config.yaml
n_layer: 10
d_model: 96
n_head: 3
n_kv_head: 3
head_dim: 32
d_mlp: 320
vocab_size: 516
activation: "swiglu"
norm: "rmsnorm"
norm_place: "pre"
norm_eps: 1e-05
positions: "rope"
rope_base: 78800.0
rope_fraction: 1.0
qk_norm: false
attn_scale: 0.177
bias: "none"
tie_embeddings: false
parallel_block: false
init: "trunc"
init_std_qkv: 0.0379
init_std_o: 0.00848
init_std_up: 0.0379
init_std_down: 0.00464
optimizer: "adamw"
lr: 0.00227
beta1: 0.95
beta2: 0.99
weight_decay: 0.11
lr_head: 0.00984
grad_clip: 0.5
warmup_steps: 408
schedule: "wsd"
decay_fraction: 0.306
decay_shape: "pow"
final_lr_fraction: 0.1
batch_tokens: 16384
seq_len: 256
doc_mask: true
z_loss: 1e-05
train_tokens: 112600000
steps: 6873
dataset: "wikipedia_en"
Each number is 128 + 24 x the weight over its row's rms, rounded and kept within 0 to 255. Layers, rows and columns count from 0. Numbers have three digits each. The size before them is the row's rms in percent of the matrix's.

# down: layer 4 MLP down (transposed), 320x96, rms 0.119, rows 234-279, columns 0-95
# gate: layer 4 MLP gate, 320x96, rms 0.128, rows 235-280, columns 0-95
# up: layer 4 MLP up, 320x96, rms 0.121, rows 235-280, columns 0-95
down234 110:094141134133091101134125135161146113116144115116137104108136133131125180123150093129179112144123124100098130138110131160139091156111122086117165173139118134174144142117123138135116120101141144115123100104105137111077175167122159132048131095129104150130114117068099130140120149101117128147
gate235 096:105162172138110100081080119124119113154118121076125126110130134129120103118135100160128142101155108099127119158111126143117157178165124075147104128095208142107112107110128109128143102096135122109121111124094126086138135134102114138149122120099113153129147124117129157165133115148077134165
up235 102:207114126157114094116151130162124160130157133170131126122151134093156142140122165108125107146135150156100099063102135143105167148123123116124127077151111159071142144129132144157131165148155126093154129121148097141135106142148125126125165124140172114139093124150124111136138148153121159107
down235 098:147153119140143109081110091139158124095127121143113139143112109175136099106116085090117142126113182131133119141146090135121151115110117099156138095110105096126100159092102138169132172114115114125116140155142146119105132128129095114125158118117100148143136154116181165170156121152158193113
gate236 105:103101144150086071101124120156143106157128161112175145133151134131093103142107133125138128091131161116108081115149100141116162133137099128157147136108137130098132107126173111124138135118155149119177139176095081116143151141116109149116111142108146133173181142126142096126178147140109114151
up236 103:143154157144148141128122166100194097099151118136107122138152118108146117176094165123100131154124154140126066171141117128148144102145145118118116198114140158150104136138131115153097161147134104068118112115112108104115144134106154129146145135154125097159130145148149126152093161134129116148
down236 106:091131161154120097157115134125146122158127122108168149091095146133075137128101129147099122079136110136090112118131117137124142087126123125143116137160088118143134077106144143165143117098111167131147090125092131133113128114074134145116102147092143182116142148104101110118110118142103076167
gate237 113:082143137093104166090148139157133143097125102092171127143125079133128094107074105112149104126138140131106133128106164133131153105120113099155164141119139142137184117108124120142125160143173121120146117193115102095126115136146079126158103130146126145116133110147158136162096152133104150157
up237 100:113143138122111132121151126179140178116115146115133108143088102150149154058109116100119121125154119120135132135097138115075145127067097117140113116151117105124111086126133094133097115139117145138160165111118107148136144089136163144105133160134086126152086080148132107175111105133161123137
down237 104:132181111136115148137184136105090146132195155147138101153099151156148148159098131140163094068131123099126165142110169122114119148106120149129151141125121144145114132097109127133131103139179157103156111111120138122127087134145109143122151079130144124076107105125113100093135115101135126129
gate238 096:120129111127136128108105162160079134164129146121134109131159105152165112098123171144140142105090125118146154112095132157172101071110142136139112108170105146146151095125139088116133134196157122147115135110096122134143127148081139119116129124165109080181140119144125133126109155110144146095
up238 102:099063107131105116110104093131127134117125129146103137099176132142163144113104130121107150126101129152141112166104124136145095142156141088113143153135144146202116076151115093103105090128163103128155139145175123122145143148145118145152103133111086130140133111133135077095140155119100134147
down238 101:144160129099168144185108119135137120146156179080097140133111136138116089136182085161150094124165146150163121139125112111155138151155094131142167117130126168097137131105113103136142147165131127122123088112126105131156119109133091122154096127160097097132164143133166148109152146120133152146
gate239 085:124159166094146096105144127118102138120116146134135179138145157134081096118127095118151137102130129071121128139142092143149123162169123124119128136144082139114164165129166103116137137172116131147140109149129088106136123147166103131149106119127154080122139141113156114114138115190122100068
up239 086:070106166148122134139111147145157107170122132147157089127139085160136127106136145094084142127152105149113128129108123123100141100128127126173144137120165096119099126118092163134088119137141116143129140120147108129139156137118114131101154113151068183115146070163134149166099136128107114161
down239 096:133152144147167087116108157144091176145132147117169153141124137122099145139159148140108137111143140126103112137141097143110088114123091129168139128125095105122112146114178157150092140159147066169136126149125089088139155150153084141138101117124086129160153090136142114112120143096135135111
gate240 103:094124106126117119115087094145113144141130136111153141115165089159118139088119132123143121110137100168138132120132146146130090127139140103125091095117095128147110121131133114084116076136150132098123140080153102170135144157115111126117112139144142124160115193136125123146157160104157148042
up240 101:102106145082123154144098136138112113114158109136124141098103143128145078104126107181148134122094112113120119147163114148091115124137144088103124170119145129187180145112105139115131132140144144167098139096163127129127168137139116118085093112083148093112130162112117118148150157112091136093
down240 102:109108122135127126133130143123130187088115148115096158086162137121100083142123117128131169151126138126084149123160163098110125122097092183104149112076153116057129099131118116136142134124132177129128130191103129133125134134151101141161136159128121167113103119128138120121120149092114116144
gate241 098:138164103086150160127080137161122094150102139143147130151129120103164137143133138125107168086088102105146101130133100119142147113184134129115098153087151135104132129123117145123099108173146088105123114101161122152135173137083119162169139125149143091136134118109142163132092138085141140126
up241 108:105117134119119127112167131096129165093146108114113155115124157133079121124132121189116132168137145119115160120073135137100123162107148143124152141149102124163123143132129112148163139119107176142169119140149094082129129142119150124098144119098122105076141130131126088111121106199173119146
down241 104:154112157133123132137124140115119121128141146154124135130092152097138119151115141164072132086109106094178120134126120123129150140146145149092101166097111145132121140132103133188116115117110129073146116139173137108128151140094075172151138174108153083119129118111168149173101115110131155137
gate242 097:113148134143119119139123155132110152147117110094142108141169109109174153112136099153103159075108083089109120168132105157118142111141162118122126152112160120126092120140202119148130089118076165132141122124136094141110163144104096122098175165114143142141129102135160134123123144115109117103
up242 103:121150145157135079136105123113157135125147121166098106108146121139142113153095155168084128162105144109126107110113101167150129099152143083091137185089144143110134117176121160096127095132095155097138152168108130121139154127156153091146143134149125129103154104138125142149176151103112134134
down242 104:116150132153124132133166082121163113083118087164082131110089118135131092142126128179167148099104136126082122127147128135112058116097157130109102097107161106116118110139130106102158120142105136138135121102138128137106106129166158152146150102118095108126181154122100110140144157139123141102
gate243 102:138168144107155162149137154152119134163122099135135134109146061149127148135132138132096112143068113096153152119076112131114142132117096130119087149114070088138132131181116130162136137125114133152127122136110103156134142137121138143150137109096138157158072140159110138169158109147099104112
up243 106:143114194094147124121145078120121135152149126106179117092152100139144149092122134123135127131106143160171131120116116118083122197122104130115153123106099078130108117148124110131126078100177148126116143161084113129144113134133140143136125115130147141172113125183124136146162132156125108125
down243 102:080142124113066127143085129110074112117138132123140134137106135128148084131123129113128144162136146125131140131130129118085160142144170078114119109133132100117117139085122156137064112163160118149149141125202104102098126086129110153134102134129124151127148127138091118103092115107160143134
gate244 108:086124135113146103072104132147125125163109151152121145162148090121091156095147143146136167137142147121151117131088097104105107082129159145121133173134112112112092111129123129169157130168103117069154146134128075125139154143108122136134131100129158095129134123141146135120061148119107111116
up244 106:114132139122101119120154104119116135145157102133124149128173122114121141071146103130128146110074134125170159170126140081092121099118158160122125159068140107109070161104131132118140112146106127095136180108112148135114107121144105152136124149108142150161125150153145138100118161089129175128
down244 108:099137148136144130142126076103130105112127063121132128127158120124145106074109116123143068133120096142140125155132152120143151181110110107106149121110184123097121123157136137083123095089118130132171146103143131145107099102135141114090085149151128155144113083135104149161155152109141133133
gate245 102:127137114139127137137132158121142132104134124120148085130166099129139072163141155098135119158113114135092094161123089104168107097156165085142104151133152134157121154082139154106130131139126100087157121143158129102166161138134126120112118122163121087089148088105176121150133158102140099134
up245 105:118092199107141135104138135091140123169138105120106155112118147074122124124125117123106144128124134143164115164150107109130159092191125092103140153141100123113114101138152087166090131111100119154118117147120147139114131157113134099164115151122178121124113169152095094117104161131134147153
down245 104:140122140134122136119158156155094145131146171118147073121148151115126100072155101106182142111150132143108124133113196169125097134114110125136131140126090114136113129137164136125089137117119105130123119114121118131120145144101115163121056129142097113111140121128214118161125114129151143125
gate246 107:119162164130107117132087161131141130115107164139128135147120145138101146174101097119149137154139099102077121098122149183107114128148092106161090150094137123113142135124139125112115112143106126139138113128104094104166111136130061161132150141125115198119112129112148142182150144147161135127
up246 107:148120108144113145152162118117118147165136130164142136164130120125112121164108150095128111146131119113131134117100083174162114123114129125119139084112069130108156132157105173131121203159144110138128136118092165077143142135112079112129102135142146105142120157083113134142153139173138150144
down246 105:116149126109138125090145121114120127128126066136109091108163133125151070097137124139115127123172139095122147140172110144142130079164098107150147102152115110156118189113121107129138181128097146120141153130187131108150159076155121133147121115120136113133133148125081168111136127128116137149
gate247 111:132133147119093122136153127133108144147082123129109179120122114121130139134142149141121123157109130146068167079093089133120143133129129111148140134114134151089127133152110118143125090167161112134136126177124129075122143171083112109130128145161084135142125127151176102204149112146112122130
up247 107:155136106057147170098175128135122135091116149113143161151134143127123138133121125069099148112156118128145102094145150130126122138140106135167140124111179107102154114118154090124100097083108121143133120129092127139155129096136103155088117116086107141094179115124125135131166100109122149139
down247 105:115099096121096131162113141150144134146095156181170077101134139117122140152145135110118097127129122162092125123117160115144113136142121132113139160105154127152118089127147124140101123101100124132173158146119123084126147139130120153155102074104115130191097094102178141115080128128108111151
gate248 101:078128105162180148074116117121141111130117111114145127152141134128153129097121118109155134115103157134117139166110127184095126114117133131135143153160146146127122129148131111132105100129154152125125132126105068125118147159121105101128165114154189115176112091182164110099123112083101129144
up248 105:169122141116107079087158125080138131157121144117116126093160133158128117121115118169109154183110093119120108120135125092120130100122164158079153128116097109121093151147057153129114115114158142135100118112090117117108091107138106119163141109116141118162099089108131154128153126120135108102
down248 108:157115161114147150114123113111121134143104120114100135102120176139125138137093155078130171166095119162142085088125149146123109143137134119131152121089126121125110092120093085123135048118121142124137138097119075112171139085159173121160113130154161151121110116118116129139135123099115125114
gate249 095:123147120092145148140171128140089117105085184170129108114148143140118136134160104102126116120172091100107136133141120075122133158150163116168143099137145149111114133078121125118167139151110133122123161114139131130113143134124088132163147124104125146109128178137163131115115111192149120077
up249 099:157137079087127141123138155173161116139143154114130147081124169142067110135085139146101110139132158145140121058109128120132164148130109146130090130146153146090117107123136094152151145104142146115103093126093116143113127142149172127086112125106143109117126115150124131114102102157141079126
down249 101:155115148125151109091122121121131122099086087148148140114149082083126101110036141096146124124142149111090149120134123096147147140132106128086130103120113100164130169130124084137135128125097147121124123106135151135080109130124147120130130135133120152109159124139126159172160196125120134119
gate250 104:085142147090126126135090140162137069154113141151142121126125098155152148134130107125121126111133089112153124151145090135139130116152123162152130150077132104082132159155141126178169135156112110115128119133126083121194122127100162110131126125112150140106142119087149159146130133146080079118
up250 111:132160106133107145127111154091071163122164133082117146139098144092146112140148101093120117128146112116129142095162108130126104159123147187142150102113099141120146154137182118137123114106108134085132085121142130121116167109115133129118158092118129111089106113103162104120125108183150174123
down250 108:132163171113122143137104147127103084161123120127139158149079119137100111138208130117132178136158111149178124156119119125147141144121124160155100177090131156128144084112091109104129136147134128104131111140135121167147123102122074145162173122109108121117150130092145122135124110112128141136
gate251 103:066145163132121123119107143188107110111128133114122106152160124143130130153129148144097113120112102114073126147105122144100146143100098123132085115152126108105146111141100173101147099121141160124096108143146125144137164150096115110162171147179096151144164105104131190123128141124137123152
up251 095:151184154106156115105106117146152144123138113140136127136125168171139116147129114110131113122140150120121112087124096121098128114122098095163109101133172157127132135153173119140092084094134098107113155144100201102160126114147123128150160144132089173140124122126114114168168156132091135130
down251 097:108147189140101109144130103102117106137131121122135135128118109084148163092119177177133122101118150091116151139174133152126113108151159139101068131100105094131127127087129098137125127166156132119150098132154121157130117107126134134156115135136175122141163145084178131101094100138141139106
gate252 092:103136121140132114128139136157107097112112154097163113125126145112109073175132157147112125088130171091146140118118108150113130089149117120163129113186142128140106103139152128148143150165151114149146127124096111117135187146066147158131097087099107131137097080151150136154119123141135159122
up252 102:166100098143111145139188097115088117167176105128100127142123151130100135096128123113134195146172118148130130110123116104142121136127132114131142116098117127112191154152158121148102126101136138112105084123141144165134067114155123125109121107146133109092161129122110090129091124154136099132
down252 100:128130122182127157146147151085123159131121164147133169133119103145127089083132102143102137130140125134159136146130102113118084142168149156131176138096150141110123175153116131100058163126146165129086118157172132130151115099137148159146152119144142100171139130135135092132137154120134110126
gate253 101:146120163146113068124125100142121115156119157150144137165096140116076128108122104142115117149137085123116146075132146123121122129160153126157091124142129148076146152106174118088148167147126095162136134125127143152103095161125139126117146084123138122143127141149135148173132152187169106126
up253 097:131119140141163100116100113113167101078104096122134093161135132140109129136106150162171115132151133119114136110139146134145091118167137142175081153160131181105170124131135095143138124113141086147112159137122140140113105146123125112135135092125127144181128160190116138109147178147154098143
down253 093:124130104130104168142135176152106160131136115095103137132101144128135108131100125144121152143117102098126140158106125135118125118138113105119138144148105148107143119100099205115183140085131180131122121098155118114104118084118119093144134168119130145105118085150064109119102123102120092168
gate254 099:116148166126144127126087129133159113125089092141192111161160125129114157101100108096145121136124167111121098160137138148105144123147113125132099168118133167169106111152161152125115095160085151117116136142129060098138122157108135122127116139131138125103167075118151125152124156123089142105
up254 104:079138143164144129106124124113134131153127140143112171125140134160145157184110120129116149109120126118177136107148120107169099132171172171145138155139094101094116127114115118134117179132154083172111104126110168137122126125125105134096098123137168115158132187159133143136170125123137099136
down254 102:111143183173106135110111140119157120121114161163117115188115129146143136114127129112123165124173111109128147128106140085105158144163141146104104129134149129139090148160155123133091103130099123161140128164145092086142136138105065102151114133156147099150121147181171141141114142129139139153
gate255 098:129115138104146168155157108095071132135116138125178112127118117150135164133132109130119095115114150137115169143104140145065111137119171147116137177135104099112174134117140103146130123139140136121057114112116130099136110154109111180107111093123160120123119107174165140124147120160126141094
up255 099:152091121132156087124144107156100160118132133122139141128136146154102142153100176118084104117152131144116130134128116168084153086113133169118120179153092124098173115111129141117124106160082104150088124137179156129123092152146112146123083122141146129157145126155127139115134122148120177095
down255 098:119103111140133101143125114167176180108164140094133124175104159188148140159120123130096109126093174101146118122128130158124115111140144131135130128144097161158115097118143111092084163135108094169131145138121144137119134143125132112191107169114118116116160097106115128075123118134118139135
gate256 110:140188138105116098075134165148124134105121134126116102127149135144062105140100072113123180093130129136150125174126127137113101136137136130109115134116109098125128091129121116115130077164120141088127108149119105159168140147145108148117159079128137150146143140171143155098112139108120122169
up256 105:129138150119158148068116143111116132113171142099207106092090137133140122116121119097105108156108112145140110081109120111103132126161098144155136124135126137136158111129114124127125122109166147129150135141105113140129099111136064143177148110061134117121123118132110096160090103137121170127
down256 108:133137126110131105135107085173097127130140112137125148111140131103117112114089120131110077128090119146085142117161149147129116124144114139156135066117103113137103160138104126190108152147082114097156140172162108130118119120079104131085129131128158162157151152152134118136135177161110148117
gate257 093:143159129108134184160140118156108141157117129086116154103121147158120167125111145139120183115134119120098103091115077106124114171124096143146101134145175118129121146128118160115110094064139151102127127105088155117170170127135114100130157119128161135135125129108129131137139127101103070127
up257 089:118133096152100130133103157126105129120183143152144108103132119133119173150137094109113140097147133134105108142130122130155112115128121165147078089111127160131108158128109162095041146142147100126124135081133170130139092123106106135113136082152165117149106113155122165110117140123143089109
down257 091:102136133124140147143139089141101136120097053089135136142157126165140125114094118105143116163089169107156137100159156124162162131129135109123137151173121134126165121150100094136170114145156158124133159163146099126165113092096167101131106153132145116128174116131117117158145135125114159112
gate258 110:099103161106137135102140137121087122148104124140131120180131117157122113096160123138183151116155158128127148125143136126079089115141142125138141162069128110110134134123128086110088165147165117121062105142131103105148145133115089119113139075110130119119136091171173119111115126154114122133
up258 114:102152115145127149148099119149165138126114100142149119074130106103156146118082091111133133111106125130063151154109123137131162116127087113138142110145146160159121097155154123125131071102118155126165163149130140104148150122114160138189139169102149106150087154135135103130143097102120112136
down258 108:162135132132122179119113138111093112057154150148131111121151108150150150151109115145092110134127059118058098140122104123148109150125101097126143149118116109122149109142131106126112153124160177138142170134101141123085091141126107146153169150126137154118159135142173120129142097125118117127
gate259 102:130145115078152126115140133159079122126137110135157132101167111101116118179135104132167097123109098100141124152159120119099133155137145101123156114120114148122158092147119126164161118147154176154066108173125130090150128118139062164131109151096135130107118117115149127107150136154135153132
up259 099:140091113129122124119149140143104109132145141172123135091134150143100171136123194151115133126096133116126080085121137117156132143112125139149077141161150124153077132115136181107140099133111117158151129095138157141087113144103105131084117174125102109144186140125093143129112152105148146131
down259 098:138150117118154152113121136124140188112112111171112120132137157143141169070139162144119165107112126160111134153122141123128102110127095139119118086120156104129066128102133175155087136127109106128147102153143079142124145124136119101129130134127166147155127102115203160128133165102129114122
gate260 099:129120151137140159094127086124156107126103113147151150171129108133103140128116168118156112142132106169125107141079087098127127146181095093201128152111101135123147130154132131089171152140132124100168158169162099149110155141119134129122131153144136108118173120133164139140111131122096112129
up260 092:097144147091118129131162117118143125195092129129129079113144111157113126102116135134109119089156127156177128133117094085168123144107136118123161115106066106115144129145102113149157162107142118141161134124117106112152105099123104163109141089143112133193102145142127127151171132128147132152
down260 092:111085094108130149130135131125124159127143118117153151145098126084131149114071095140103151154160127133098105151129138147131162131170119113113142168148143120135123124158128099101095137129125096088097140157153098135178134135170145078128147141154140134158160139125157117131141138067096086153
gate261 107:118133101113113178089106111135135112158126134078111118122152068174144100117108116124139086165140109138156150132126071141141093099137146140143135099148106118126133116107176131150161128148156116150128142124159113116130111148073139146136138115123121153149142102177184078135122110146123128146
up261 105:112102116125122118183092133151138088118130129119093110123141108071133151119151162188150121102124083096133104127123123147103119154122171119114147144110128158154082092151130117152153138131133179122124112119158116121120137118157142140114122127128174046111105132078120133142108108115132131122
down261 105:107138094122091124101139111119131157099130146110115111126148135061146146111094141108100137145127148169157102141100166150122113132138172136115121121114111144171116139127130127140125129099132170115101097124153141138151185115064149120100122123118140093129153145097209154170128118123123138130
gate262 096:112128141145108163120141157109136152169090138172136149120115143161122147083115133128129152128156118154118124118108163141135142123145116153078084117147096125091164149117108175146130152132127118137140161099165100100178132140143127156075177123095148114122114117134111158139117163160124096085
up262 091:135156183128116155166137100150118118142125162080072170130153128121159173125141102087116091146153116170133129108129135148129131138122113122120142127152162102100104125171106116131116132146140170098134124133154134131147126172112116117178121144126109174115149118112148082151132115131182163131
down262 095:110082078103129103099125139136156150173128149135146115122100092155112102094131172172155144104106116132171141138148117092107110119095140162115111136136143126170129142095127117115089155122118128197133109125083115084138125120151187153107143099130130096136131152112129131146138130112128114105
gate263 102:108125137150122113109148110132134111090103103122165122127150156140083128154106092138135103109135147146136157092106164151108142130133124162154132170130119137086130124088130127181158152104092118132091123167125084159147138157154105127133186125111171158146155094135145132152097093172139137129
up263 098:144116100115106120180086089148098108130112146108117109138154128153175141099163173099115107156136132152100136101105136067133171158122169151118110123134128156129120146109132157161145136126141102178114099091119120128131099127161138178133132097147116145105151087142125140154158142154149129119
down263 100:143118165176155123142150181146112146139122132116098160166113139109158133171107106161156133151124160144117134150111086155099136124149126156110143158147102119125129123169097104129078143138124127117118125167120135117201132112120064122098113128092117111153116106122160122124140116093123151161
gate264 102:162131137090149136119133141182128136161105123173135106124128122124124119102145114119106184082102165144145087142113098107093143144122106083149090139144135139129132161146107120106092112169162117093149131132135111123151166131112097127121143162110074151137078107096146159147122091132138135115
up264 106:146109128158146147121121139137144139178144102146138129117112128057131150123130112141124106082094185134157092175152105117090133080153147085104106124141115128154116147153115146138132087133130155114117139154125092116128158148104107100111116162071124102137128110117148128114118094078119140149
down264 103:122131094124118110141128157082106157107116154126096120132111123129117120122140114124130135202130135086123118116120114101176167155183132171098134120112114156141100139135137156085148139076088107134133168116097139143121116102142116111107163075136131109117124095127077116154138121096121143159
gate265 095:124160127086159135089168137124133105111101115127138128144172134131080131117118118121142095083108121113080132135159155109094155148145145121129104089162106128104103140127123109114184126103166157103099132107126119123103115125112142139151136065113124150124121084142127105114112138155157100065
up265 094:141125106135144123157189126153131119135094131118141098112158150099098115121106185092109131104131111153102163166117125104121176123108115148130121122101126112090131111063155128120152165110114059099134112090141124157143105138107141131138110101166130128097152144143116098138117165139134113159
down265 097:117137094143092112117125141113105119166099140117118128114112173114154183151089127161174115138074105108153126115139057167149135123096123113129141137111131170149130123152119131159112116123169119142180107160149130141103136165107076129140133140094140127127149151135138142157139097095152128128
gate266 107:088164140125176089097068131099181142151111135151145129110140111122129131116089115115129124123139115135110132125139099109143127129109096122119149132137154139081137119132141101140148161136118129113138123130121071099152149139089127121127188090166126151132105078126147118143114157176064125131
up266 107:126084135126132101115129084110108129117136144106156143135168087115127165093064117081111130144138121151152134135164127085103135219116104131123158130114147115139113122120112085123146132126134141146107141182111110168130107127138104156150129124144088146137108113142118112143127180125121102141
down266 108:125087156139112124111150132083145130126162156084106128110146104124153156134142129117135123153156189106088163167126174132100112158140103120113171148161111103143098110155125137131083178092123152150110132151102146129123099113137129174120119106093118140153106132124094131129109113078110119108
gate267 101:112117107113095162098139112131107082143129126134152119106125104155106110103163119145147132116138121087126174113144155155133128133123130104129108128120081126149167162103140149177122123138126128144083108106119074134165112157135106130056162109154106170165098108099131131162110129088126126144
up267 098:154097135123124113117095171115134135138100144119088080158112124115125133096133118119130127117091144093164092111136116144144119106158167070109126128118118105156120104149143078138151148166114190150145081135131139125137150125123114116095091144123115100159086166114115122107155108109095154093
down267 101:127160174161110154145160104138152141119114124128145157141162099090118138158168131099116166121111114102083127139093114131121083163127130108159159133116117118181107129133113164121128140110117119133109171096110172077180136091109131133132128117146132116119127127118113153094137120120063106105
gate268 098:093115103121124125124116165122145131129119113124099128137159079115111097120132140100114176118118120084117082111142082132124141116195119136131098132112104145125156116137156119141125097147127168135132140130090095127120162139119150182085122119120153097150118129089111113168159144115083086083
up268 092:122143118164092093145109118062145137120133138149085127140124152107152123110157092121101181133131134107152082148159114192116133107129098135130117128114104125099195122090134128119159106149111157134132151143109128137119143130114136139140127159127135087121151181100095133110149127089098142156
down268 098:148111165152125154145134136115128138133114116121178093127142168147138150136103096142141095143181132114166170151126185125091117154091132116141128104111124120094127123086112133092147120126111107131157122109162160132108095110107103115147164151109135116083124132167121160097125120147152156191
gate269 110:102148139111157157087074122136149059117110134086169131131127109127139133081132146126144104129118145136093169124129116143117151134123102169154139127078132123150135122152133063153112112129185111130135116132116089120161107127087137133153159134118148135145105128121158144153128103124079139152
up269 109:126120148075133152159123098136151138146115086091127109077124107092093145147123129173141121113143151189175159115091136116133065128106155151112103128126123072147130123134120124112105125157129130139110097146118145097125134113118119174143140116153100162159106160147151128148169129109123142130
down269 109:141163121126134098131114107108121117135108153112181151150109095144089150130133141178138125134116093122113111151106144105142122144120121154108130134132102101132099128142139104124130135158193109155134148113117112114131139142153133104145053095142116070107140140150072139128185087122156089129
gate270 101:123119168172104111152138121113100155125164088117164170177126104132114106148144133140142163142149123149124154139117179137173122106121153105147153153130141134108188148141125105137081134144134115103097102121127140086132119153109088111125162098134170130111153145142136160161144139176130099116
up270 104:094083159119154169138108129093107131120126120127127099141119121120129121090127137148171107153139154166174131103153148157103112149131151145134138126110142154090150073138120117123063129125161152096108116147128107111078110198162135102138126114117132136166122143168122110147143134094152121137
down270 101:169124094152166117157110158156146114155122131123121144099148133122095123144068106143093172108144138137130112098134124143102138088105148168132105131155114114170133149080138133139163096079090132132186145131106136109134137127090102136148087142135132124122091115149089146128146117134172145138
gate271 100:111157131138176136135133118087131111131174092119109106109119127094132140136109139091145145144142101154121121139086131150123132139114147141154153209127191141111141137177138105116105113144126139144143089165127127105144118159113080126125160124158115166151139091148152146086119138157139131162
up271 096:141123168106152157115164093144133152176135139172183089130123161151131170156133106121136129152143112132121141113130140124126168141115128176127124114132122111113142181102093137126150165102156097120143122134185148103142100131116143163168163128147126140122114129133131157156170163168155151120
down271 100:137144120171112131161136113153126135108106129119104130141113146109105095145104091152119165112141155137154147079081105103120162152128133125115131097109163146107171100067143097116161071108082155143134159104113099138129133117129142128138174122150151119101108112084144115176150134137136137118
gate272 103:152121175092149160126141109124102063125131114118135160145136094123126079126135158126122157134093129128141155132109133120104148141148126142111125127135161110121141147139150094166123090113167167087123106167140098109128103134087131117099177089158136134170174093130149118165156115111108120111
up272 103:124114145138125109093134164143139166096113095163106129154126104130159100081133134118162155111110119095176101143130161130130104125115103102122149160122132130123108126171131101165137089153127113093118121153068108104136117120141097079168090134094150111142110171115125148145096106157106149142
down272 102:143156120163119139112128103143133133107104112092132145160096094133085114083157149171127094157102175131123142138143111150121076151134145127135088142070134084129102137144137162111132141124153148147137131123103109091132118094149147117115132100114128115121123122101048112132153099107143150160
gate273 103:082117087081143150115098107140138152127078097113102110142130115144097110134076137166142130095094141125137121128123130183165145141083135096140144152139150118100133136165139088157148108144151138108134149142092132098115101136126111117151174120122154117156123133095126125137197109121107111143
up273 097:101120100127182147104091151120118103108129149080153140096108171129130167120101150159141154121100072147166141123142109151135182102120107146115149150117123136098092148157134125128146122113124124091130154132122154146159127076103160148154112145160116104151112160118139131168148180129139128130
down273 099:139133147115122140174159120139134091120127080091149131113137110120142136148097127134174108148158125141096135136114119135181083121112132139190166138095119147106151147158096118165120113130124174166161113110097098131086140111133124164115140116080147145109164125126132122125078086112128143132
gate274 102:107209129156127076161107117131132124121106073082173120136140108101128102143105113114156112157139102144094122139103100119094147117139138158129142118138128158118111174125167148137145157126079126087122119154135142148125140155148148118119173100156113111128153138151148148106117163159120110133
up274 103:113149168114152117134129110122110127087139128117094116130114131130154132151124120081117116142096160163113152143114122126071129098122143134129134135146082110119194134186145146103157106130103124128076082122165075152082126120142125096150109120130133105117125109166143084119151159149152129131
down274 097:104135155111148125131195135117134129139122091105125124091138143117176157095165131079175125104129133100120099159145103149124131133080142137162058136134135101121158142118197126118108115154121129128110113132138126148111140132148124131121122123114099108093133125125090092146107132141182134090
gate275 095:114114097144110126128105173101114127094137157108109112108129142099096077103134165153163103101102099086113115120166113139128068114114128109150126126148113152147153096129138084134084118121118185128151133138130126142129169138115132136081116137099157113120110155130168085101090105107150123127
up275 100:102135132116159118110092114164136125137119120163152110172144127117152151108124099113124134136122128132146103151133082148153163144137114171145130065167125073141073139167112137113161142153123140131125129128065113135135114102156107114145086136146100089138143125117103107180150123116117166107
down275 097:158121146142111159121135139148088149112141108183096092117074143128140162135091107102136126088102131140115125167115155151033137113107150131127097136169117121149124102130135115125081114128128152115127146150109162116112142132095091128120099118115158128103127117172142106141153144107115113153
gate276 111:137160148150161138120122127120148124153112143128154085087153125147120137162115143135141172155105116144174152112130082108112119101144163144102087105111116133130121158147100142107116140115128104101117136145130102172168209114089127138143167133150128169152122079123158145146138172118133129135
up276 101:150124082129102162141142128149113147147104106109134152111161163122151172138137145136149165127153145146123109131141111144124140127143134152089100147188106126137132135169167143152121111138120170150141168094154133125101116153134108097100123128087098100181125108108136061119081139098142116143
down276 100:130114133154162111103140151158133053095155108179138132108143130117124143123111097141146094097121154168105126122143141098127120145137097129088135126107089135113122130091118101126164104148123141136119108119144126152085146161147125137175109113130109112121102179115085131181123105177143119096
gate277 095:128098127103147128120166096115085163126132106111133155113139149108123150127150065127159170130131110083094114165101110126132105098136099144126116134121130138102108147107132136142147069143131135121152132139139162138116152131085111098123153146109161144116153184147157160098090125192135120103
up277 100:143083133168145122169136071147118156114097141131128125143155130170137138119159117092158159161111135129102119167138132168115113107125136113112156166169141172135139144109180113137090135127142146151129171117161121107131122165149103135078122098110130138109177105099135122121088114136120132161
down277 099:112097157168084109113158187095108131132114144090154086110143136110089107113154137124178069118129130143138103110148114125138126108129104113162158138145155127135119139111139160130176114097158139130145141090068129117152153139128121155124158148148157109108120123093106101138120095130152119098
gate278 101:110134151141163172101154115096115126128092157117125130173164085168119151132126131109135124089127121132106122138156115117141148136129140150137133134062123098128098131177134119121082147127158163134108093182129127099128112136101136123139159098126167123156093098151146113111156106167090095105
up278 099:104103086155101121165114109108133141102154128129151137142118080112146113109116174115154145175132141108130109133117112115079120119125179115164106127150153147156114120136171089127143113135145183118136159166068147118102129112132158141122139119132138108110130107149129119190130120130082118087
down278 097:101146095155121152082114129161119143122117133142123089106142085135139122140118130178155104129130164152125111154125131095138126161096095125106121156100103086118090125121181127098114150122087134090122139120146082113123117137152155149094135119123166140143138159124085151130137139106091066093
gate279 103:063129104129096113089117153143119105131154125153157150120167091117067151128108114159134121126121144118150133113103180136150124104146129142097128130157135171145126137107111117162117124166151091085136142128121104119128112126100106151122105123121159113187136095139128138097138171138174134084
up279 102:135130125113146092129137093121098131146116121131121123116105143108078156085136138169081134133103126166143135115101119156108112180124108126099119137079122102157118127146124118180170121130168157103171163128147078133134104113140118193096151152125115120127137107095107134127156113103137103156
down279 105:163087150130140120145134145119114107138162094088124115149120117119182122120097124094167140162092160166111159140135113125120124185152146122135147131097126114099072126115117135124150106123137108136133117135119093131137122127149122144070142108122117110141085181131106191142078117115112156114
gate280 113:145149133108165108134127102132124148135111142124147118148152075112104119130125083114115154156150140128107137089099106105097169178171128105164137110083132129107131113119106107151154129120174120105124142152125144080143106133109123151166164142139111150137145070190166127122157127156145111132
up280 115:094112167144176142129100095161122138161143137104130181136114092155147173108096107112129108143117048120119128155120148141121129167125139094099122163124153135106130114125175158113161110133114151162120162120099156122123116123083136142130132134116122113132148135172132114122169175158137127131